{
  "head_dim": 128,
  "vocab_size": 19645,
  "hidden_act": "tanh_gelu",
  "bias": "all",
  "tie_word_embeddings": true,
  "init": "uniform",
  "init_std_qkv": 0.0233,
  "init_std_o": 0.0,
  "init_std_up": 0.0233,
  "beta1": 0.93,
  "decay_shape": "linear",
  "doc_mask": true,
  "dataset": "wikipedia_en"
}
Each number is 500 + 50 x the weight over its row's rms, rounded and kept within 0 to 999. Layers, rows and columns count from 0. Numbers have three digits each. The size before them is the row's rms in percent of the matrix's.

# layer 4 MLP up, 768x384, rms 0.149, rows 491-541, columns 256-383
099:458467424470506484453481470584505514437445492489509460584465491527428459463461432423466518618545607534439499562507435455481450480515488499512489486450433507518528615511562508545580445398528486513438512425500576488530543527467547579535601445514573538563513458524543548500454576525422542457544516451488539449465445446463492675535402457438536395572555520524613425523468481471484497590490
099:555497537464448463579443516530557538489526520580554562533442474432503446497492570453505551500509539551595400565442504584413462543527553496520561492504463502427492560503536544399507582454535504552607415531536555403463535485448522509473536470549537522548509546486544479511510593483502399461501525594501415513433518583425463522519451431525445537547515476468506471487476463503565542508518
102:523584504467452494530470443511412487512538514537535520511481514545529541546536489414506573543498608517518527409486522460560517514509544520481518555557505462602499553456445499607504467502465481473520549567493422550470480507525478588576436508480568435557440491495536598445584528532397524416512539571555415483571509602464424554506483482480554481504525519500525577460420498481449420525375
099:592538571507500419458562465443463534446512388514429546486549512358463527473493463504440528510486530570516487542501546559531503398501486465557485439535473520470557457548527550511549457575384558453580542475533456465531431482513540440517464546405492563473514565532403529526437512435559475430416503397496518551524446541488691520620458551443507493500482474494420510543515497527512564362478
103:465492440494491495520543429520430526505524547505374457459550487426482410494485487422456514495519403477499501533512476492465478512504553526415486481495513429494557568499356500521546493438530471498534546443555547370540552465453542483579550471530553539440470466380530540409496558444466560494494514590607446503407457501486511515577476542459469528531561546523491554477517531480447497434457
086:557465435422542533452485548451499513507474510468545458483533453459594552499465469469479496472472513525549436430513666513469528582391451466530498501573508524493510466535503508531489504451501513518455565568454496371502472442525494553577559544557489540431396508434399466524559552577530462479532455536548541449533495517353565497444525521472484528514479520526482485491498487593459465407449
090:512467491476446504469509484486499442511482457518458547478451499500421533465565549400505528462615445488494453530483436528468530567499486456525524534523457538452496470486474458530401528550481486450508381544523505442513417437498590535474451524641504495516598551538524566478501588494473444428447530515555448528474432530471573593495477610542512506475497536478471565511424598474509519496556
095:498538513500539501510597519464493520338517617483512534528528499460461506457416426404523471598563415472468612471484496574444485492508485438497432603462443528524442554451577438583610474413593470508510531447523521557472543432455555543547518586453439526456516582538486500444449485558493464574458509569455525481405492408591545425595493508483438507537485418399497478559494530503554551499514
095:460446466437416452417528543503549528547516415540426459497415456421512434553560489463500448481486552590639426483493547496460533499461479458478481466601498507508536513538537523461539425568527549553474527533546424525373448471577490469553487547494572581423462468462510521560446543450596536400450598537550463522514518535510490479503490494382540503466506455367469508554529573508485498462572
105:533572463409537565463469493478507508424466469465492458430468420547452512589529465479505499566591433507539445462458469489416503518416518497530407562561557495561464435427461447513511417555506541530417447579549483466459508474484514500505550435565445559576452492446515490498530514477482527472499505424583434552506478482494498520551544460516495557522575557463445510455507522485585578373403
097:427553501492525491412514542400543471451524514461476505456495477616575525551519471613465516544411490462490479530558509486570393503563445541488598536503445557477468434498467504455574487469524488525547594508443481434451542488484442413530472459441575454555454525533493531500470532369565441542516539499581430430537486480434468456464464490488515374464420480619523511551416493526601521493484
074:442452512511520551513529475515480564531458533606479420548487588530489490397496516396418487487520490464499485528540556415494546555414447468525592449631511587533522482470449508440515577532525512489490464531523477541522504499537465451472409535531499516507591403435640517507468512562443441535485399423482491392560542511503499585390427434553559487524579529494551512622491555542477473481477
100:475504454429546587365443412522467525521471537470550532532536453560453497538506464465554569490478410457499518436524556494449535476504525461418460558530500412462497447536476477459515491500532498573522529567521471581489469466499418472582561544546383467493535514549534514406412393469520537529464434524551516482541523559476524481527488593477477543469534484470514404575379447440581481461424
093:468604560481500521517535493485466395625639517467542472494471522453497548522504500455463556518520465518519636541482493528546499596515468523486544469467513492494426566503466562475518419517398432502479551516566447537483571540456532526404511549558479519495547499480527505529419455464567504440451576433518332455508567579524491497397510515591562565547558380638423408493538498474464463479504
098:413525546511478549458525502525547521560510416540464494556470486611580480439489399571480491573534466439463497509536524510408490520502340553431532452497479452540499577523590589471551423530570604568493523463486394464502480537549505465446554420555559537475545457491465480484473429440518456483525500508457568440520526455525456501509531525521567387491521584539499483484526507513435560563615
104:445464504539464543518492513451622515521493523484502560436595590522368520627507546535515498553554527536503443442531494508574592479495511523497537517540482539480464546485543494484453495488465493593446446487467550437439531401547476463522503443507405404465457481514497528534522562392474518360463531574561519578528497484466536511479471532404502461439549462507514537458523557490470451482425
108:431507504527602518474477473509415473461443483445509480468497554506585489438446471535589432500502493486488498504531561574511570474441439505506596486503516535493581516487572504565546557546295456502443556484488541577466489557496532482582528530514572433579459449417493538481457556518534487475513442554398535467486425542391503466528495549432548470482495472559523471467474436539524530522468
097:565448439521551589609474517458549482528438486578538498478501538514553436433603507444549453493482449484520563582479428524421401535463413498478488438513558464489479371496535520503533456431575479536439537531463551533454450521510555526522456527486443448453484583528496466516530467537585486531505522515397485490397513511516476440582537442468540519472539553509487493541482477466391550436466
093:473459514457404516475558489464508506548452590526570545420479475478555502437452514453560552414409467544540437423476450505555503416431529559545414465461508539425421451526559592527488546448462477517491425460476525517561502520546483488519429509486470538477436529558554500477453527482460533554423392425479456479459453597530561488524494432463507519553557581492551446507371504458424520478431
097:485527478531532500521557530492563565386508539518554517473475563511460436528468495515517483514446520540473533577428479478550537556494489529506479442508430460517451523535542487457476539432520539445422464422450497520561533491442432543425458532510435598517499585462457469545599490567364523532504511459449494464500490479470500442527430524568483547521444379420530541484509462460551492536531
106:476452394547477492480482455599489489493515488400524522468479454525482513551595512484494546418487432489538528488512527430522535576502542434531630428550525503512563514458571555451473535565391444519486471554442493503468508523474499517449482526473450460592575482438536454487537488544563486531447576536434548497464528520461480570436532476574529479540516523540414504480586585526607544487529
101:562512494512534597463457527510549413630417470509502478577514467549557486510512411501490488513450506564530536480469556437555506514454493500519462475558495561404587486445526529508467493402472400429484516490518475615419528417613514486454535465527562489603480496431504566482459542434440446439454544546531458547491509535512637511473562605537509467520544517537539479400464509532477465439547
105:507479480511511527460570509530458466413539467495571507434426579506522548554500526489585552440525416542532467450483476593552434464451569569471514544441499424504480492475470650462437456505466576520421486465599525504483394478519548433455491419547576450511560417477555414443454414528446448500482473484622454442539432454484555465530393501480534512474533431508580491524509470523628512418526
095:535406488448470410357521574579505584513512482479556514413508441539462439513508541548495438545458490544581472545469465473522496488529602505529458478498458517459587473469545492526586489518523451375488577507442470477589417603507500469541513476443495480531533561465536611439449512479523481530379576490479530443553530569520456429526479515452520505509480549546472491476435470657564480451561
100:492590417499531448469492496484401540529376586450474509487423495548556521534485442596555504454513469441519417404461453438497546475481494525465434552649552446552602455508582479541527536510551429419545552445492590538502441537574461420484541521483485467472319495508461488446535552472487469524485528491538448510473483581659523587477475495452535446590396501478530456476577561491507495558450
113:419513507500569548481489497537445464557551458506510421533519509483512532498526596466485493546573498474488579508495450430603519554542505475462599498438561546574470513523491401583547443446424485419526478563452492446575523440520486473514423514466406465429539548560500501525494461537508528475514472457493460562468490575449493551485446564534531396566411489479427584511481440454446453649434
082:527461453490477517589518554525472432345528481519476500429560525539551395558517504537494580403486474497547530513476463608442427510623598404487501523467469412493569534555472515500501468520484573459489530509542469380468579431474417493544555522525527499530495492548550434525544480525565509449566592547521490592490427490507500524515540472488472486578475518448489425484478515509522576575553
093:444544485495458524548433541490552446511540473461609534460523526472443594439490528492535570457440500541538446550411487486525566513436417482517521415512529492442483515498425558486431525528540455517419547519531552477515499490404432454521569486534344493536516497506473449480450521478482581480513451525568509496550389475486456465551512558535426490525515491522470520569522477520518467505544
093:496391488442486472488518483549496464531402531534498495446480505570419559488499441450539541387521571526437516516589530510443517488470450543522543473575444472404526459508505408566504420494510512545685512497439491405547495468508497484571408437479482457463531580632498537437495447532455555489513513404519424558518500519486458566526494609504525495377486479464450503457458460520475547452571
098:506465548505496567474541465428511394496477470487576502542536453461529549445456496546531460373544511530463409498520479514434481454584516484438499564533509467520486462611496489542469511533480486466540502495553573546528551597523438410519499460493499494537469493478478410510466499495563532453587406565541475450393425455513471571540484440503505569534513545456487457399484520481516467541549
093:479521543563490540526463464470471552536547463437558476434524450534600464493562518467516522526479501437572468504464484490561361499454438485473519578508444503537440446596463554456541468489475472528482488543494534500496509392586506428452434549510548484430481362489520528419595437517487475502459543535442462526531484416512575409567518514599545492500475504577499514569630504473522515523481
100:570579450533491562542498534521528529465471542488480474545489374518479569479410511498534540498496472494504510560522577468475575519521508601481549508474395482509505522496492506514518491482599480498437407448495575453545486506468576547491470495449469473377473383529495456502576461489445408449514468517466552594416520475527454490425505463506569559555586533384479410408459445540391507505611
096:584494585418508515499543484517433581504465573397544504497434528472565499522479510454499396388494482436477470585522461474420465550576434461548550489409566512541475487552576454499529516481466529572414488432430543506570544535502512551572428501583473413428417410473494550524404402437466512469516472486497520468492444552520476432428408507516518552388471457549456454513474477514557434474460
106:538538507470462478473436472529429514501555446508485461506462475524596556535510468512428493625557429526529556501448452508428509489486582498547407518503428594451528532476581478446548501488544522486534456538453477460419561568485465412536542477496496566513387429455423501417426553544480451503471555493491499460626542492552467488510412548554460538466584471461480536455505500538499458420430
097:447610473453478511513497530502472566502505453544516475528532463414431573469402504515582548463426569605644433529634604489511465534555489463507529374579475522391413400523417510469525572562443554487514611405492508504458506454516393499591483446512417476473506592455549484413516529429525561447580492545496504521475517477518579432518465539495518510411576479454455524495468424394451535521460
098:547498536482567441550477423568415439456591538509542461440526492466515507510625467452516649547475430664498543485541535546470489422495365393442490512446531504507501520511501525440426457457527464563513481419493500463508568493433556402473492518415484496563521515502492494578504441480423578540502503512503551475492505423496380488563486546478489549535588532601439447546544506426480484607565
116:507572491546485493372476582484413437470536488538483413485476478483439598514540444461495559421457496431473539552615478524508465541526604464527553475506513505416520537525444467599572540543524440438507532483541537446514418460570515494375549517601473589425503497552536544521437510469428500541494531539459475516511446503536497530404506514480471508493523545475511573519462472431525491435552
104:497400479548617560455608435581445412515534536514580488537492611495545608440472532512551440428567549485534435413518555532444565472479403562503519471514497487541591536486549489550500531472474537520494496469610468449479505505522441500503532451470538485412504473534524505501525485497560437450503458515538563462515472470483508462519513539609435441537433512575532494599413461553477541430417
097:550485509536509462448497540486532567467530504554487547477482466493565506552469481403553429521586488460497526421580547510556530519393416480516446540535530414517535456409467582482446441448457517496468552435487517448448449437505487539521543501509540555429507634476488467546425478505594525563453460560443504464514521551594501523501485609466467475502468609438579539513435527472505542491424
099:553570499539479403518447572459488469581494428505540517499472638549542534460542492440529568554444531582455533492582524495369438542485565491577560495558400441486568494569471456506445436475522564426475481526497513532461498561431490509560474491541470429554413514459435479513455590485491580598441533484490495625486455482459484506478537479484462534505559572549455598498470458497453542453444
104:512511539471495551543522501429485496452491512531507531533447449533395438456478542507464447572550505548505438546478417489473520396489491474570401599436475466579525552471503483540505515570482515520507495517497512414460419490504528472472533516494493509526490478467523485515455488509553536509556485537534457458486526373571612472518418447487560446545571404565461577418523467456496523584485
101:440539529481457579559461451497531535493615529488496439593477504417440532502549466567473523513529445550488384426554468495454402533490549579413501596444454595483511565532489499350508515612585501484504556597485519428522566483512445438487549506541393500543544457477495514470495532469441447413557527551469497415511529554405527429579568515460467457507535491502505324519558576491587489490380
104:483524491577528442465493621549468512471517587488519455447490505528419485544507449456430489572494519554497536433453592474470535618469419331518563326543451525535583554502528528498495500466504562460485509519496444516520396492513451496517574490524551575490424539479503561575554567482639516531480529521500427434488474476494526463417501550453456464552434486469552574521528462498474595368490
098:392498460564465413468461474540519481461510520549466473569494364456555454485438521457561506541484476529559424425447486463511518522587488554420519582575457555417561430497527501508601490481479501492478495580439460531557521479482456544436535415483481543538450445446522491459512491515457470597463451460524467368600536565512528417465451464450495506554449382453428482473479474534575502524402
099:475492511536527534499537542532385559531499398572512473469507455537407579440443429460402577517574488462511506543476494572659540567410499468434536498453474457521435505524400493532536405544496520589480540554382479655520495510558425553501492476563482489426476515502526548537511509462564499465503506492552558442539418457583514394537508486485468464484532532463522391435494527468507494490463
098:485538547489526477569467433466563514500518526443489384517442545471477431529457472421598489548454527505482461476503428581384464412423510461552469514487398532506490416510610580435472532467498475447461551506565425463477516513477520487527577420493433460377553579500540496475457447475425417473520461538478419347541454470611509516585488458449429428527414494434501594511435509577555509524453
103:546532530479483515445474541448593507498582530492529522524554467523476420414472481555454449586552493573482467500524505416485478521543438512485453474552466523414545527527561555506428451510516398566475441396507486489531469530539485493513599516447605518506512455442560542476485518521466510461503492512451498510470499442493561392578508448503606443560507450412526419546499456492475612427518
097:541523500485438474566510442454459499497560454573532466508391428483446552495537472468547490550491482549464505446464531548470505510493454506543390475479535441458513485425559488499543505401489494461524411550493533572475584490515408519540553457529531486507519564471510514494463557465474506473516402475506468441545483528456463547562558421487584435535506408505477394447504562438454484505486
093:527525472472421463425420468473429470417541541478529430376546491555488582516587505467478485477426528586523456481482559526413473485439508577499478432517417489512568374491507521502568455500479520511499524497478530455652500520411406459522458540620530527598517552489543475617497434504543561528604609507505485409476428512391496574492508562558499441504480490540447503455524514498486453510457
095:476564419482501525389485415483373469520518504504531543623413496518563484432439585580450486496514574462414569475518464656547518505576644454531506507481458434533470520423578404582516391482535471520538474457517517568542445519512441613534552473528517475550499558492490604494443519628477498424509451525424503458488573497494493503506419583417500496562503580501543548467411556513492490563504
097:492528556409446472528414518534607541440532435522556543465477575455403437532469455418421364459470507464483526468465507485360547565514492514381515531561540508470404508471449531441555470493460518445536478556499465422437547577400501550498478534519467493540462499502552431503476434443527488556588614457498502508482461481434451560499514507455415486425478528509505504499503410542608509479486